Each number is 200 + 30 x the weight over its row's rms, rounded and kept within 0 to 999. Layers, rows and columns count from 0. The size before them is the row's rms in percent of the matrix's.

# q: layer 8 attention query, 256x256, rms 0.106, rows 0-26, columns 128-255
# k: layer 8 attention key, 256x256, rms 0.107, rows 0-26, columns 128-255
q0,088,182,185,210,142,144,193,189,214,174,239,252,188,154,216,218,161,256,188,245,176,208,173,202,176,230,178,210,267,168,266,207,213,189,215,198,154,199,194,215,142,200,216,152,224,231,158,205,159,250,237,180,162,205,179,196,157,218,166,208,169,217,173,254,154,217,214,201,166,242,112,182,162,186,235,213,194,172,209,154,213,245,181,198,168,159,197,222,218,208,213,180,192,143,178,215,160,225,169,194,179,153,159,159,189,165,157,263,166,197,174,202,186,168,165,221,201,211,151,234,215,247,181,225,180,280,218,181,189
k0,082,217,195,163,174,179,193,230,210,216,203,199,213,228,193,173,226,241,195,224,182,168,215,172,185,205,211,234,179,165,230,178,144,212,194,160,261,229,226,245,222,212,192,207,220,196,253,123,156,198,170,235,188,200,233,236,177,222,141,165,175,197,199,218,166,167,229,228,175,249,232,190,257,205,168,225,197,202,183,212,221,148,226,225,190,203,195,150,173,164,192,182,180,256,179,245,217,199,127,184,226,171,238,251,241,170,223,185,159,157,236,177,192,190,227,190,206,198,144,207,177,174,228,180,265,194,209,183,221
q1,097,212,173,202,184,228,185,182,226,209,181,207,182,141,214,175,177,182,175,193,122,223,228,211,233,203,225,184,168,167,180,203,201,181,161,187,231,238,150,188,172,183,199,197,268,281,216,211,192,195,231,147,187,233,222,197,294,283,217,198,222,201,145,206,263,173,232,184,203,230,228,155,190,131,199,125,197,216,191,277,200,173,196,240,230,168,199,202,195,208,169,238,229,201,151,192,217,199,253,197,220,181,205,130,183,199,237,183,224,211,187,189,222,213,226,196,239,195,254,181,194,173,256,190,199,158,204,213,153
k1,097,201,203,252,181,136,204,231,197,203,211,236,187,155,189,190,250,181,219,226,182,138,191,155,224,192,210,179,218,182,177,183,213,197,232,173,234,182,252,190,216,172,218,206,241,199,219,210,174,215,219,223,142,189,178,227,147,226,157,175,191,186,130,192,123,154,240,193,185,248,203,156,205,152,193,219,242,181,212,175,196,265,215,247,213,146,180,187,186,186,168,142,202,135,187,258,196,229,139,179,238,224,223,204,170,192,209,161,149,160,193,179,220,155,245,226,156,197,164,233,169,224,205,171,241,217,185,236,212
q2,084,197,173,193,155,191,187,225,230,220,173,232,180,145,229,172,223,220,158,225,196,236,177,159,167,225,165,149,195,197,215,205,220,220,247,228,170,189,204,188,221,255,214,217,187,214,200,197,195,194,246,201,130,159,195,224,191,183,173,181,138,202,222,231,226,180,253,159,191,239,171,173,204,201,230,233,216,215,211,143,231,262,179,199,191,213,175,231,204,225,248,147,213,185,207,199,136,226,172,204,156,158,215,218,199,168,152,222,195,209,175,230,186,168,158,243,236,238,194,236,244,212,165,217,190,260,172,204,191
k2,082,244,164,217,187,206,180,239,242,213,262,194,200,299,171,195,183,187,177,185,233,177,197,214,212,160,206,258,188,160,212,193,155,194,179,197,212,199,208,259,186,201,219,185,223,182,205,150,180,158,195,235,218,197,205,175,203,178,196,191,216,204,296,199,207,234,196,189,203,234,137,264,169,220,206,187,200,172,198,207,188,152,201,204,189,199,203,219,237,172,220,226,155,231,221,196,205,192,215,168,210,184,166,228,241,189,196,238,197,202,216,181,182,218,217,196,185,198,157,182,178,234,211,247,209,213,212,149,236
q3,092,185,223,211,201,236,140,183,193,229,215,175,225,146,225,211,201,174,207,187,130,213,192,168,228,176,199,189,203,183,153,207,228,231,198,161,187,167,160,185,157,207,171,212,234,260,234,176,230,177,213,137,191,230,209,208,227,262,249,191,213,188,126,214,244,242,247,120,202,241,163,183,143,144,202,165,202,192,183,223,224,237,229,225,228,173,232,197,186,214,208,212,219,222,125,211,236,200,229,241,192,181,295,141,169,195,215,196,242,209,153,201,241,202,198,164,185,202,233,224,162,165,258,213,218,186,199,221,199
k3,098,198,179,175,183,195,232,226,233,224,246,189,174,202,174,178,204,244,222,205,205,155,245,193,183,186,219,168,195,228,223,154,153,214,233,193,234,242,189,230,191,185,201,229,229,204,188,194,183,177,218,204,159,207,211,207,200,241,170,187,178,175,138,202,187,183,268,201,205,210,181,182,233,183,186,192,225,210,189,156,232,194,247,224,196,170,218,146,194,169,220,230,198,202,245,257,162,207,129,183,224,234,192,276,223,179,202,207,140,149,201,160,185,156,231,190,168,215,127,160,171,207,193,199,254,192,206,182,174
q4,084,185,251,214,166,131,209,171,173,203,225,178,160,237,166,195,243,199,219,200,191,202,162,186,204,245,202,187,231,162,203,200,166,182,255,224,154,196,226,185,142,245,217,175,228,170,190,234,175,152,170,234,192,207,100,183,109,242,199,207,174,229,183,212,168,201,169,177,203,198,138,230,132,173,253,209,156,144,191,155,242,205,198,195,169,153,185,243,221,230,182,170,196,205,176,167,192,217,151,250,178,143,181,211,215,165,203,202,217,234,204,198,150,146,210,223,160,191,170,227,220,220,165,242,195,223,184,172,205
k4,088,230,182,163,159,209,198,249,188,217,190,205,164,215,217,230,169,232,185,173,199,227,206,179,173,183,188,214,160,240,221,192,187,181,177,193,144,207,185,173,181,222,174,158,198,218,194,182,157,160,160,233,240,176,253,176,189,175,201,196,232,224,249,246,224,157,219,242,235,203,210,240,206,211,182,231,211,217,177,269,209,213,195,116,190,279,215,188,220,221,179,143,271,237,229,136,157,187,187,196,176,194,223,245,270,178,184,182,208,159,212,230,216,204,180,181,239,191,192,185,211,203,198,172,270,208,210,134,246
q5,099,224,209,201,200,234,192,210,184,205,219,183,208,206,196,181,144,220,173,180,167,181,200,176,201,240,234,163,246,160,237,146,216,208,167,230,252,183,190,182,180,156,229,166,211,257,168,161,212,244,240,193,189,258,231,212,242,249,220,248,220,197,190,222,239,217,235,144,192,191,204,101,164,205,244,210,182,189,191,137,203,218,231,219,255,169,259,245,143,226,212,244,216,142,141,236,225,231,223,189,147,187,161,161,191,213,211,210,161,181,186,205,193,192,258,153,195,220,220,147,184,236,210,206,186,195,200,171,193
k5,090,212,206,212,182,152,200,228,204,206,197,217,178,208,218,172,248,237,200,252,126,186,200,156,214,211,163,233,171,175,184,158,169,248,169,207,222,198,204,199,189,189,160,195,195,191,226,167,239,125,241,240,204,177,242,199,227,141,158,199,224,219,249,178,146,240,166,203,200,232,249,198,183,183,257,200,196,199,209,234,237,216,186,220,241,146,166,193,229,223,141,190,207,211,203,199,184,201,168,212,216,171,217,213,202,204,237,211,209,220,193,152,245,218,171,217,213,166,209,232,147,137,250,195,240,224,269,264,237
q6,087,133,196,239,205,212,173,256,244,175,245,215,211,133,172,206,144,200,201,256,204,182,195,200,131,283,185,201,171,214,213,207,205,189,234,220,168,202,213,183,192,189,169,199,191,184,246,198,262,260,220,209,173,182,190,187,197,194,181,241,177,210,247,227,217,223,231,195,187,237,155,191,191,182,206,245,220,169,242,182,314,237,177,213,186,202,218,242,216,169,207,192,210,154,219,200,184,237,198,195,180,172,152,203,187,155,199,211,177,195,209,173,238,174,139,216,225,256,195,153,188,161,201,184,194,189,200,246,259
k6,088,243,161,204,186,242,219,195,212,242,190,193,214,226,216,200,197,211,196,180,226,196,222,258,179,193,228,178,192,204,215,243,216,212,202,137,166,201,193,154,166,204,211,230,184,171,184,226,154,192,164,206,235,230,209,202,158,248,176,171,202,193,207,180,138,172,195,184,174,202,221,231,210,199,160,205,229,210,213,181,154,180,221,169,187,229,149,158,185,164,255,217,211,262,130,197,221,221,149,220,148,207,231,181,284,215,155,254,185,175,212,215,200,219,188,169,208,214,187,210,212,176,243,216,192,201,167,163,143
q7,089,191,218,173,210,237,212,217,169,137,189,248,224,157,182,230,158,200,197,175,137,217,212,212,198,205,269,139,224,135,181,232,222,235,137,219,193,163,158,201,241,168,152,130,231,273,143,179,167,180,224,241,165,218,165,202,258,191,212,245,145,153,159,199,246,226,228,182,171,175,216,186,188,173,174,170,218,192,227,198,171,155,220,209,236,180,243,215,161,232,206,144,128,222,169,238,206,218,208,232,254,203,210,130,205,211,222,168,151,197,189,180,194,195,212,207,215,212,196,168,143,209,183,213,220,180,229,201,242
k7,091,242,208,202,178,170,184,220,208,194,232,197,196,209,196,230,276,196,205,212,222,161,197,164,205,185,161,235,191,259,228,183,192,213,197,208,277,174,195,208,184,174,198,163,264,239,276,195,174,219,151,237,186,170,236,216,103,241,153,177,221,210,194,224,212,163,253,218,186,278,209,152,205,213,178,210,245,176,200,204,204,234,236,201,167,186,219,168,265,160,229,175,188,245,214,204,220,223,180,171,205,176,178,220,229,207,177,148,208,179,159,154,208,169,206,218,202,206,118,207,202,262,230,197,232,170,141,165,245
q8,089,206,194,220,157,239,234,236,228,176,186,177,181,222,197,263,250,216,219,199,206,145,201,200,150,179,228,279,195,197,177,210,154,116,219,209,213,239,188,192,235,206,185,162,195,154,160,250,223,220,157,209,232,198,167,179,210,201,236,219,189,133,175,178,231,208,149,233,207,187,213,247,208,188,182,231,175,186,180,192,255,154,193,145,117,175,181,236,248,189,183,215,196,193,229,177,180,156,185,210,216,237,172,212,219,220,164,199,149,159,212,192,163,180,227,185,200,213,179,215,228,188,241,206,214,185,181,204,194
k8,087,230,231,233,269,200,173,175,192,201,196,194,183,186,246,231,218,187,207,174,198,219,156,201,264,185,167,155,221,231,184,216,234,252,233,247,175,186,184,179,199,212,217,176,181,153,226,174,212,186,181,172,226,246,155,193,192,161,237,221,207,235,226,197,205,202,173,240,193,198,233,163,173,241,241,138,189,204,192,204,173,236,248,218,209,195,229,241,136,224,174,196,156,154,146,185,192,187,267,236,210,215,190,154,126,241,241,182,272,214,214,253,214,222,202,210,203,190,214,243,225,171,205,200,203,176,200,215,241
q9,083,150,196,185,212,215,176,260,193,231,189,208,258,215,169,187,235,147,187,181,195,229,199,208,166,253,256,196,151,163,236,218,159,190,206,268,187,201,207,214,226,175,234,185,213,257,220,193,181,225,154,233,214,162,210,216,227,220,185,213,197,199,230,179,166,227,163,197,177,193,157,194,237,186,200,227,231,199,257,155,236,158,196,201,199,170,223,232,229,261,226,185,180,219,213,193,189,238,213,178,188,176,129,234,231,194,203,157,112,130,218,219,179,183,192,178,216,212,147,177,225,202,193,211,228,146,199,201,201
k9,085,229,193,203,185,206,170,210,216,199,219,199,211,249,195,177,235,153,206,210,188,227,150,168,181,165,180,230,198,207,202,207,186,159,194,162,218,186,188,263,221,162,167,203,227,191,176,189,214,167,182,227,175,201,199,185,179,150,183,185,205,204,265,194,148,254,182,208,182,180,161,248,183,190,173,177,170,204,225,199,223,204,213,193,167,210,151,249,186,187,170,156,196,154,161,193,210,170,215,201,187,214,237,252,201,190,230,238,206,190,289,215,173,215,181,201,174,198,177,244,174,145,172,154,198,244,165,156,184
q10,083,116,163,212,190,206,175,203,232,252,226,245,216,207,223,194,201,182,188,199,168,237,165,207,195,188,210,196,208,153,213,137,237,230,178,144,240,202,185,173,240,153,240,200,224,188,171,206,158,208,192,214,196,244,202,215,207,189,142,210,177,178,217,231,268,157,214,130,216,188,232,201,192,200,225,204,212,141,206,188,175,241,219,226,218,273,219,222,169,188,250,146,212,178,180,231,259,202,241,202,220,184,213,133,165,197,186,213,225,209,154,187,188,219,222,243,213,215,230,223,202,198,186,211,163,263,164,173,166
k10,089,226,221,232,150,217,205,193,244,194,199,162,202,178,187,166,190,233,223,201,255,214,167,162,202,212,199,179,181,207,256,216,180,241,192,188,184,185,185,198,146,242,210,220,197,175,200,134,186,176,160,255,232,243,201,218,190,188,208,149,162,171,228,193,158,221,179,204,173,210,174,251,201,253,166,200,223,225,214,165,161,156,242,232,172,249,198,260,186,188,198,206,231,262,217,158,211,212,142,178,184,184,163,223,271,197,259,175,212,151,231,223,228,185,199,194,247,141,177,222,200,147,195,175,240,163,221,209,198
q11,089,177,183,167,172,207,267,185,181,189,216,166,194,184,229,160,165,168,166,224,214,202,201,192,220,168,175,225,211,162,235,197,234,195,107,193,229,140,155,233,132,202,170,138,228,209,170,174,214,216,264,153,218,246,221,252,225,252,206,207,222,183,214,195,219,176,230,166,221,180,220,163,164,218,209,178,200,164,173,213,190,217,209,202,202,178,170,225,166,209,194,216,178,196,165,232,177,193,230,179,204,179,240,154,247,174,256,227,228,228,159,172,201,191,174,191,237,202,282,196,185,202,225,237,167,182,185,198,165
k11,086,181,201,230,201,156,165,187,245,219,210,213,233,193,227,151,211,168,195,140,211,161,183,219,179,215,220,223,194,159,166,228,214,199,229,167,252,244,196,197,193,161,190,230,178,206,226,219,203,214,248,255,157,190,188,224,214,176,150,178,166,246,223,189,127,205,215,171,135,242,222,202,184,176,260,206,190,178,226,200,218,271,244,255,223,204,229,197,203,225,193,103,176,187,196,195,189,196,173,213,224,228,225,224,187,217,188,163,206,242,207,218,254,188,237,230,197,207,170,243,214,151,178,162,247,229,169,231,217
q12,081,185,205,224,221,228,224,219,139,168,180,214,186,244,177,227,206,194,181,194,202,181,232,221,194,231,193,191,229,190,247,200,240,212,142,241,180,107,256,183,197,237,166,203,228,244,238,142,215,235,257,215,170,238,180,215,250,194,226,156,210,197,170,161,247,184,247,184,140,228,209,175,154,209,224,226,217,202,257,193,181,196,244,227,216,210,174,188,167,221,179,195,225,219,184,236,230,207,183,241,177,200,243,158,168,150,214,188,211,162,207,237,184,168,243,202,260,187,174,177,219,269,172,181,196,213,221,208,264
k12,092,279,231,204,170,180,219,231,183,200,195,173,180,197,175,160,215,205,164,262,209,224,291,111,238,194,188,146,180,197,192,212,185,209,172,189,252,216,163,216,228,205,192,234,184,256,204,202,238,133,195,236,136,224,204,207,195,194,173,214,192,211,147,186,222,214,216,185,186,199,232,192,194,196,214,153,207,216,213,184,168,143,169,215,222,196,204,170,235,186,247,212,181,176,180,178,174,190,136,203,255,146,196,229,238,191,220,227,144,214,217,168,174,203,226,243,185,213,172,210,185,190,210,189,196,169,255,181,172
q13,085,226,220,149,162,212,192,165,206,204,199,185,206,148,199,235,231,201,246,166,185,130,152,185,198,196,213,257,203,197,195,223,206,219,209,173,229,195,171,166,197,229,174,215,158,178,201,193,170,205,143,215,194,176,254,189,195,170,203,167,170,175,166,210,251,207,173,195,196,263,219,289,221,162,213,172,189,269,199,227,184,215,191,162,208,195,198,212,191,161,190,164,242,228,234,263,232,168,198,219,198,211,225,195,181,260,133,207,205,208,162,257,213,229,207,164,216,197,222,210,172,206,174,215,260,239,222,220,184
k13,089,152,233,225,211,196,152,199,199,157,181,153,218,163,228,171,198,216,200,229,172,175,266,301,189,192,159,147,210,204,196,211,247,164,215,248,205,237,224,228,240,201,163,221,177,205,193,257,199,208,215,177,209,207,159,174,211,243,202,166,196,241,222,191,212,155,184,244,217,150,241,150,163,204,213,226,214,235,214,155,208,263,213,220,174,194,247,201,190,228,195,229,184,230,205,154,245,220,223,234,200,236,215,177,117,191,147,176,167,215,181,158,240,202,291,201,169,166,192,162,204,193,164,179,226,163,168,266,190
q14,095,283,160,204,215,236,269,224,181,182,257,149,195,219,126,198,150,232,183,203,235,201,149,157,171,181,192,183,208,236,260,187,176,170,196,202,242,187,197,208,206,186,201,158,140,167,189,196,222,228,182,174,217,234,164,183,138,226,215,185,217,173,207,201,164,169,192,213,185,125,244,175,175,180,183,251,171,158,252,175,267,219,171,227,189,207,219,201,199,236,200,270,183,214,183,164,195,186,186,240,153,213,167,253,168,193,198,177,143,167,263,192,232,177,183,195,199,257,236,207,186,231,201,178,172,242,223,187,211
k14,096,153,256,194,222,211,148,193,224,168,238,234,250,188,198,192,240,242,177,150,167,201,232,189,217,194,209,204,232,101,178,224,217,186,231,206,186,224,212,163,207,215,138,197,203,201,203,194,193,177,214,224,247,176,210,236,217,151,218,169,176,231,297,150,217,241,219,232,183,206,190,238,149,215,212,156,237,166,213,191,195,294,222,166,221,191,216,213,200,162,203,244,168,160,227,220,217,210,250,190,216,154,207,205,195,251,172,199,298,195,202,198,162,142,216,209,192,178,179,227,174,181,196,210,198,219,167,169,256
q15,081,138,166,245,153,214,186,185,173,237,154,222,216,233,162,230,186,218,153,215,218,198,146,218,236,212,219,225,194,179,212,149,171,233,178,239,198,222,231,178,118,209,221,183,156,202,196,195,242,258,216,174,154,187,138,209,185,165,171,152,212,191,171,189,198,159,188,206,171,203,200,203,201,240,215,242,197,201,195,145,212,202,165,189,212,199,207,199,185,254,156,211,246,258,183,196,194,225,186,237,170,211,172,205,221,181,212,193,140,214,258,219,219,220,200,189,177,203,216,201,204,175,206,146,196,208,207,239,187
k15,086,174,202,263,259,212,187,242,191,152,179,213,190,242,191,199,258,192,200,201,233,197,176,216,224,188,200,268,264,171,209,243,219,149,214,174,222,212,212,205,231,179,237,254,253,182,234,232,223,202,150,223,204,191,111,241,174,211,174,149,183,128,213,174,213,175,230,217,208,178,184,134,171,172,156,239,213,214,187,226,231,192,193,240,168,197,190,166,213,177,196,234,185,209,176,194,176,236,227,193,166,221,197,168,134,199,173,178,177,181,226,233,211,134,211,217,188,241,204,247,173,237,187,187,190,172,155,145,223
q16,088,141,195,203,159,152,210,220,171,216,149,213,183,239,202,193,219,130,176,224,177,165,237,203,179,189,217,203,171,167,248,203,175,195,192,216,193,197,217,202,234,199,221,203,271,212,243,197,189,235,194,247,222,229,190,218,219,268,206,165,238,191,223,204,160,163,218,161,210,177,206,174,208,197,225,224,222,143,212,230,209,192,177,266,176,190,181,291,174,203,174,239,240,163,213,196,244,233,207,205,188,167,167,212,179,191,212,142,248,124,171,195,139,211,211,223,262,247,237,191,263,195,165,229,137,187,210,198,244
k16,095,183,177,181,233,228,175,196,195,216,199,211,219,231,193,184,196,211,233,229,170,262,209,204,230,226,183,200,232,246,240,214,184,116,204,223,210,247,178,172,170,209,173,208,192,178,215,191,187,189,182,214,199,163,153,223,200,163,177,167,193,228,231,177,185,207,213,214,236,171,153,228,201,231,148,215,192,169,244,169,185,153,261,219,192,220,183,266,208,235,184,233,194,216,178,221,219,187,220,155,179,191,242,206,205,136,230,189,152,214,210,197,182,146,109,185,196,220,174,264,216,213,177,177,232,240,186,169,199
q17,080,195,174,213,246,189,241,177,214,156,200,229,149,168,183,144,193,178,195,164,211,210,220,255,230,204,224,195,203,213,165,221,237,219,169,216,183,181,193,221,209,151,211,184,215,202,238,178,158,234,250,192,147,215,284,152,148,179,251,170,192,240,209,208,230,246,234,209,207,227,264,173,177,174,201,169,228,206,248,238,231,197,159,224,232,198,209,180,152,247,206,172,206,217,186,211,241,275,193,168,202,171,243,219,196,202,191,162,207,245,189,173,231,184,133,256,217,204,213,145,177,226,162,201,181,173,190,160,197
k17,096,200,196,174,130,214,207,219,192,257,227,214,257,185,195,228,204,182,206,252,164,171,202,132,162,238,239,252,196,254,180,224,171,195,236,198,177,174,202,231,154,215,212,179,212,225,239,164,181,168,210,206,122,165,209,204,208,213,183,203,204,196,172,195,178,182,229,150,167,222,217,200,220,215,238,215,245,226,180,172,169,144,197,217,143,187,223,221,161,201,228,218,260,184,207,176,211,188,133,209,167,186,167,213,196,207,239,222,182,155,158,214,209,205,215,229,258,240,167,223,179,134,246,196,170,271,217,160,183
q18,101,213,201,208,241,205,184,194,198,246,188,224,235,132,191,191,211,177,212,253,202,230,135,147,201,182,200,194,206,213,215,200,184,266,214,196,199,209,179,188,230,205,207,216,184,164,147,218,214,188,172,147,243,257,251,195,208,230,184,217,238,215,193,211,227,165,193,185,254,183,203,224,197,203,139,221,229,157,236,186,239,252,177,218,140,220,221,224,188,217,99,195,199,201,177,176,150,188,149,189,209,182,269,230,188,174,199,150,192,171,173,237,200,200,218,182,217,227,224,208,180,163,194,177,187,213,181,217,259
k18,097,207,173,180,222,150,158,170,230,194,174,202,191,191,246,211,224,187,214,146,198,213,214,198,260,251,207,190,218,252,175,169,186,202,245,162,165,244,202,244,207,234,185,195,237,243,146,150,150,207,154,205,163,166,241,216,169,205,211,173,212,252,213,183,144,210,204,206,209,229,222,162,218,226,240,171,197,231,126,196,225,240,195,152,245,252,196,189,245,201,232,213,255,203,226,175,214,224,221,188,197,241,197,149,210,214,152,271,205,158,193,227,182,220,212,225,212,162,204,170,193,178,249,220,230,161,199,187,168
q19,089,147,211,137,245,215,227,151,204,203,215,204,198,185,210,179,217,187,244,164,219,189,207,172,165,157,185,195,201,170,168,207,236,234,265,203,200,125,208,179,188,235,198,127,212,240,225,178,192,223,144,210,174,213,202,177,214,194,191,160,145,184,202,224,232,193,225,218,191,176,226,200,254,171,195,187,166,171,203,177,144,186,208,188,190,226,203,222,221,156,195,178,181,198,212,195,253,206,209,223,204,180,179,212,228,185,298,151,195,228,215,216,211,224,209,240,202,207,219,164,212,225,199,200,164,245,176,172,258
k19,099,232,210,232,181,197,208,222,224,227,182,230,137,214,182,115,170,193,193,244,207,165,211,248,183,199,202,220,195,157,182,220,192,183,183,221,175,221,160,213,218,181,195,178,171,198,190,199,225,272,285,210,208,169,206,219,172,172,221,220,256,199,255,237,220,200,165,205,185,220,176,186,197,198,230,184,211,179,243,214,218,144,258,190,196,209,178,218,245,143,188,247,186,227,212,226,208,185,165,211,172,199,207,243,187,236,229,164,188,194,155,219,201,228,235,209,225,208,216,203,156,227,191,209,235,207,207,225,228
q20,097,173,156,222,207,190,178,174,212,182,210,209,220,133,188,188,179,207,191,207,184,205,241,171,211,184,211,243,169,199,155,203,263,195,192,207,215,270,190,199,256,208,227,223,179,229,200,221,258,181,195,202,214,206,208,172,229,213,207,257,293,227,257,211,158,274,235,246,260,237,207,170,230,243,138,214,256,189,191,224,230,190,136,214,183,167,204,184,197,236,181,200,224,183,228,176,270,207,245,232,207,203,275,203,213,188,220,186,233,259,203,180,189,230,141,220,195,196,122,155,221,198,214,185,237,173,214,213,181
k20,094,222,175,171,186,214,179,245,187,252,202,225,170,205,185,196,201,213,199,200,196,198,179,200,208,192,199,132,200,226,164,223,194,247,202,174,218,243,211,152,197,186,185,209,213,249,170,212,184,161,191,239,165,232,220,189,193,185,144,168,156,175,179,208,209,171,188,218,164,165,136,206,206,161,154,191,205,249,200,145,235,230,166,171,221,227,187,210,206,179,277,214,204,198,152,229,182,227,183,183,251,171,163,225,256,211,265,215,177,180,183,219,256,219,165,190,166,246,183,217,184,192,178,219,196,196,220,232,207
q21,090,213,147,194,217,213,187,181,164,193,181,214,239,214,206,220,206,271,243,245,198,189,162,242,155,172,236,241,200,210,211,167,245,190,177,210,206,205,209,166,203,258,232,205,174,161,159,176,197,166,220,151,216,200,172,183,162,191,205,219,184,194,202,170,207,111,244,198,176,196,254,179,200,172,189,199,189,189,199,122,172,215,216,225,240,194,232,205,155,216,194,177,183,249,171,225,209,116,235,203,162,226,237,206,179,188,148,172,217,152,238,218,222,147,215,194,250,182,219,193,198,222,229,251,177,222,199,158,219
k21,096,258,232,224,224,168,217,224,184,219,168,185,185,172,169,194,163,181,163,255,172,196,267,106,236,208,224,226,221,208,177,267,211,204,184,200,198,224,208,184,172,195,160,253,189,196,194,183,182,224,234,187,181,218,258,195,206,122,209,216,256,185,148,189,240,242,139,213,217,225,192,226,206,204,192,199,239,228,179,166,211,156,213,202,179,170,228,215,193,216,191,222,222,181,220,224,180,179,206,231,191,166,163,192,185,151,254,199,170,215,191,194,229,252,160,263,203,189,210,224,206,179,203,189,210,176,195,178,163
q22,083,195,241,162,225,199,197,199,170,243,228,236,154,255,188,190,170,227,186,200,202,161,220,173,178,217,248,201,206,236,219,235,175,228,201,173,137,153,206,249,179,206,172,181,209,191,160,178,188,238,171,180,178,263,150,156,192,226,190,164,210,193,196,165,201,143,192,258,256,168,170,232,161,199,220,194,154,246,231,162,180,166,207,179,193,222,235,161,206,185,209,214,181,261,174,201,224,192,213,228,220,152,251,200,194,253,195,245,207,221,256,211,227,151,233,174,221,208,189,133,186,226,188,200,160,220,153,197,192
k22,084,256,245,214,170,194,178,207,161,208,187,224,186,148,200,188,217,147,256,227,207,223,174,180,178,191,217,155,207,273,176,210,220,185,198,211,133,204,206,190,154,229,201,233,203,219,213,230,193,166,205,213,192,160,216,188,169,133,183,241,215,221,222,231,256,206,191,209,178,204,159,191,149,209,218,185,191,234,198,186,292,240,210,171,181,165,239,228,223,250,182,237,278,146,221,186,209,197,183,166,224,161,216,194,238,209,200,178,174,177,186,184,219,167,232,239,187,196,162,287,221,236,172,209,235,201,207,216,163
q23,098,192,188,234,200,212,184,246,164,207,233,188,229,222,152,187,180,184,151,206,194,145,196,245,241,177,187,230,255,188,163,220,172,224,236,210,255,196,210,196,212,225,237,157,183,214,191,192,192,231,224,185,216,223,207,170,227,188,206,192,200,205,198,197,217,225,205,208,191,239,204,205,220,234,221,211,236,206,153,262,131,224,139,126,215,175,228,203,250,192,252,224,168,151,221,187,214,202,188,225,258,228,213,127,203,186,202,246,154,208,182,182,150,250,255,199,184,154,154,217,190,163,192,204,244,169,208,204,262
k23,097,219,182,239,225,248,217,230,198,211,208,170,192,263,201,177,224,219,192,238,228,146,178,130,226,216,216,164,201,201,186,261,194,229,153,192,176,214,209,194,190,234,179,185,222,190,167,210,178,217,253,129,240,222,164,209,177,193,228,224,192,170,155,186,197,178,154,220,207,183,223,167,194,227,270,167,170,194,199,205,225,203,242,237,184,192,184,172,163,198,230,180,192,207,213,231,223,216,210,201,255,241,234,210,173,182,213,261,242,151,204,195,200,164,247,236,150,164,186,190,237,199,182,238,177,170,214,206,198
q24,094,253,234,187,203,195,210,216,201,184,186,150,165,166,207,227,201,252,206,210,196,209,173,174,156,213,170,196,192,223,213,260,171,183,256,208,223,231,244,173,152,173,152,247,130,139,140,210,225,220,194,214,244,199,174,186,192,172,220,205,212,239,149,183,245,214,182,191,224,204,168,240,171,199,170,183,189,241,196,156,172,213,226,183,161,265,220,193,250,184,139,212,218,191,234,267,239,204,178,201,142,180,186,208,217,231,230,232,140,226,150,203,262,229,151,183,150,201,136,186,194,217,244,203,249,217,187,267,218
k24,096,253,236,223,146,223,166,220,219,182,242,200,229,196,216,235,183,210,176,201,185,198,167,226,175,115,157,268,193,165,231,201,211,212,182,206,192,193,201,279,199,199,231,232,217,181,172,169,188,193,161,176,247,200,149,201,143,164,227,178,213,159,236,177,226,208,177,172,197,205,193,171,142,179,208,158,220,221,130,158,273,142,182,195,164,217,190,225,206,159,233,174,141,187,204,178,224,208,190,186,151,146,181,172,185,190,170,211,177,156,169,183,216,173,241,164,212,227,256,219,206,227,177,178,242,152,187,191,186
q25,085,148,218,183,190,183,174,196,276,215,196,200,175,201,184,195,207,158,229,203,186,216,196,210,187,185,238,208,230,169,212,271,238,182,221,183,209,226,195,268,299,272,207,169,188,157,231,187,206,271,183,208,222,180,261,170,206,213,172,236,212,232,244,191,161,207,161,223,199,194,224,199,291,160,216,232,213,191,168,214,191,201,234,225,211,157,237,200,197,175,182,197,270,214,192,206,180,187,219,241,210,225,172,287,230,202,176,167,187,196,213,192,205,227,191,220,250,199,236,193,206,217,278,177,234,185,239,195,186
k25,096,190,192,200,160,211,207,194,214,194,151,255,196,232,198,203,163,236,178,212,258,207,186,177,180,203,186,224,150,173,267,229,185,206,238,210,184,182,204,229,170,222,236,177,214,195,178,196,167,257,219,190,245,201,116,216,213,235,220,129,220,188,208,210,163,170,201,182,157,189,210,208,223,215,152,198,193,178,206,197,241,206,213,185,207,177,138,178,221,206,121,202,213,243,215,240,214,178,250,189,221,193,219,215,221,236,254,163,172,203,219,196,182,213,207,176,196,220,191,176,219,312,180,241,195,221,216,225,205
q26,091,191,219,176,184,167,162,208,211,169,218,221,259,176,226,202,212,169,177,167,211,199,198,203,229,164,190,237,216,205,171,206,213,252,163,160,216,228,165,226,210,158,208,222,250,158,196,225,177,174,207,251,203,168,195,225,207,195,165,186,184,150,187,176,186,171,189,169,226,146,181,184,156,174,190,193,197,209,238,194,234,231,173,229,168,267,162,211,219,205,158,129,242,86,159,149,181,204,193,203,211,227,250,244,196,198,217,199,220,171,193,208,199,206,170,206,190,174,182,254,209,113,198,182,189,257,153,216,261
k26,099,172,225,193,253,233,180,207,218,176,186,155,195,224,163,183,229,195,206,161,254,206,179,187,147,161,190,159,206,202,195,96,220,173,236,186,214,181,165,181,218,233,164,214,236,188,177,250,204,146,200,189,179,146,179,206,208,140,195,205,185,213,229,197,163,173,240,214,225,201,224,266,217,210,229,191,179,141,190,261,245,202,245,270,209,195,181,174,211,166,280,148,231,295,209,195,197,223,216,191,186,243,170,189,130,201,257,186,174,218,243,212,172,150,248,186,184,170,186,195,191,183,219,201,219,240,224,266,216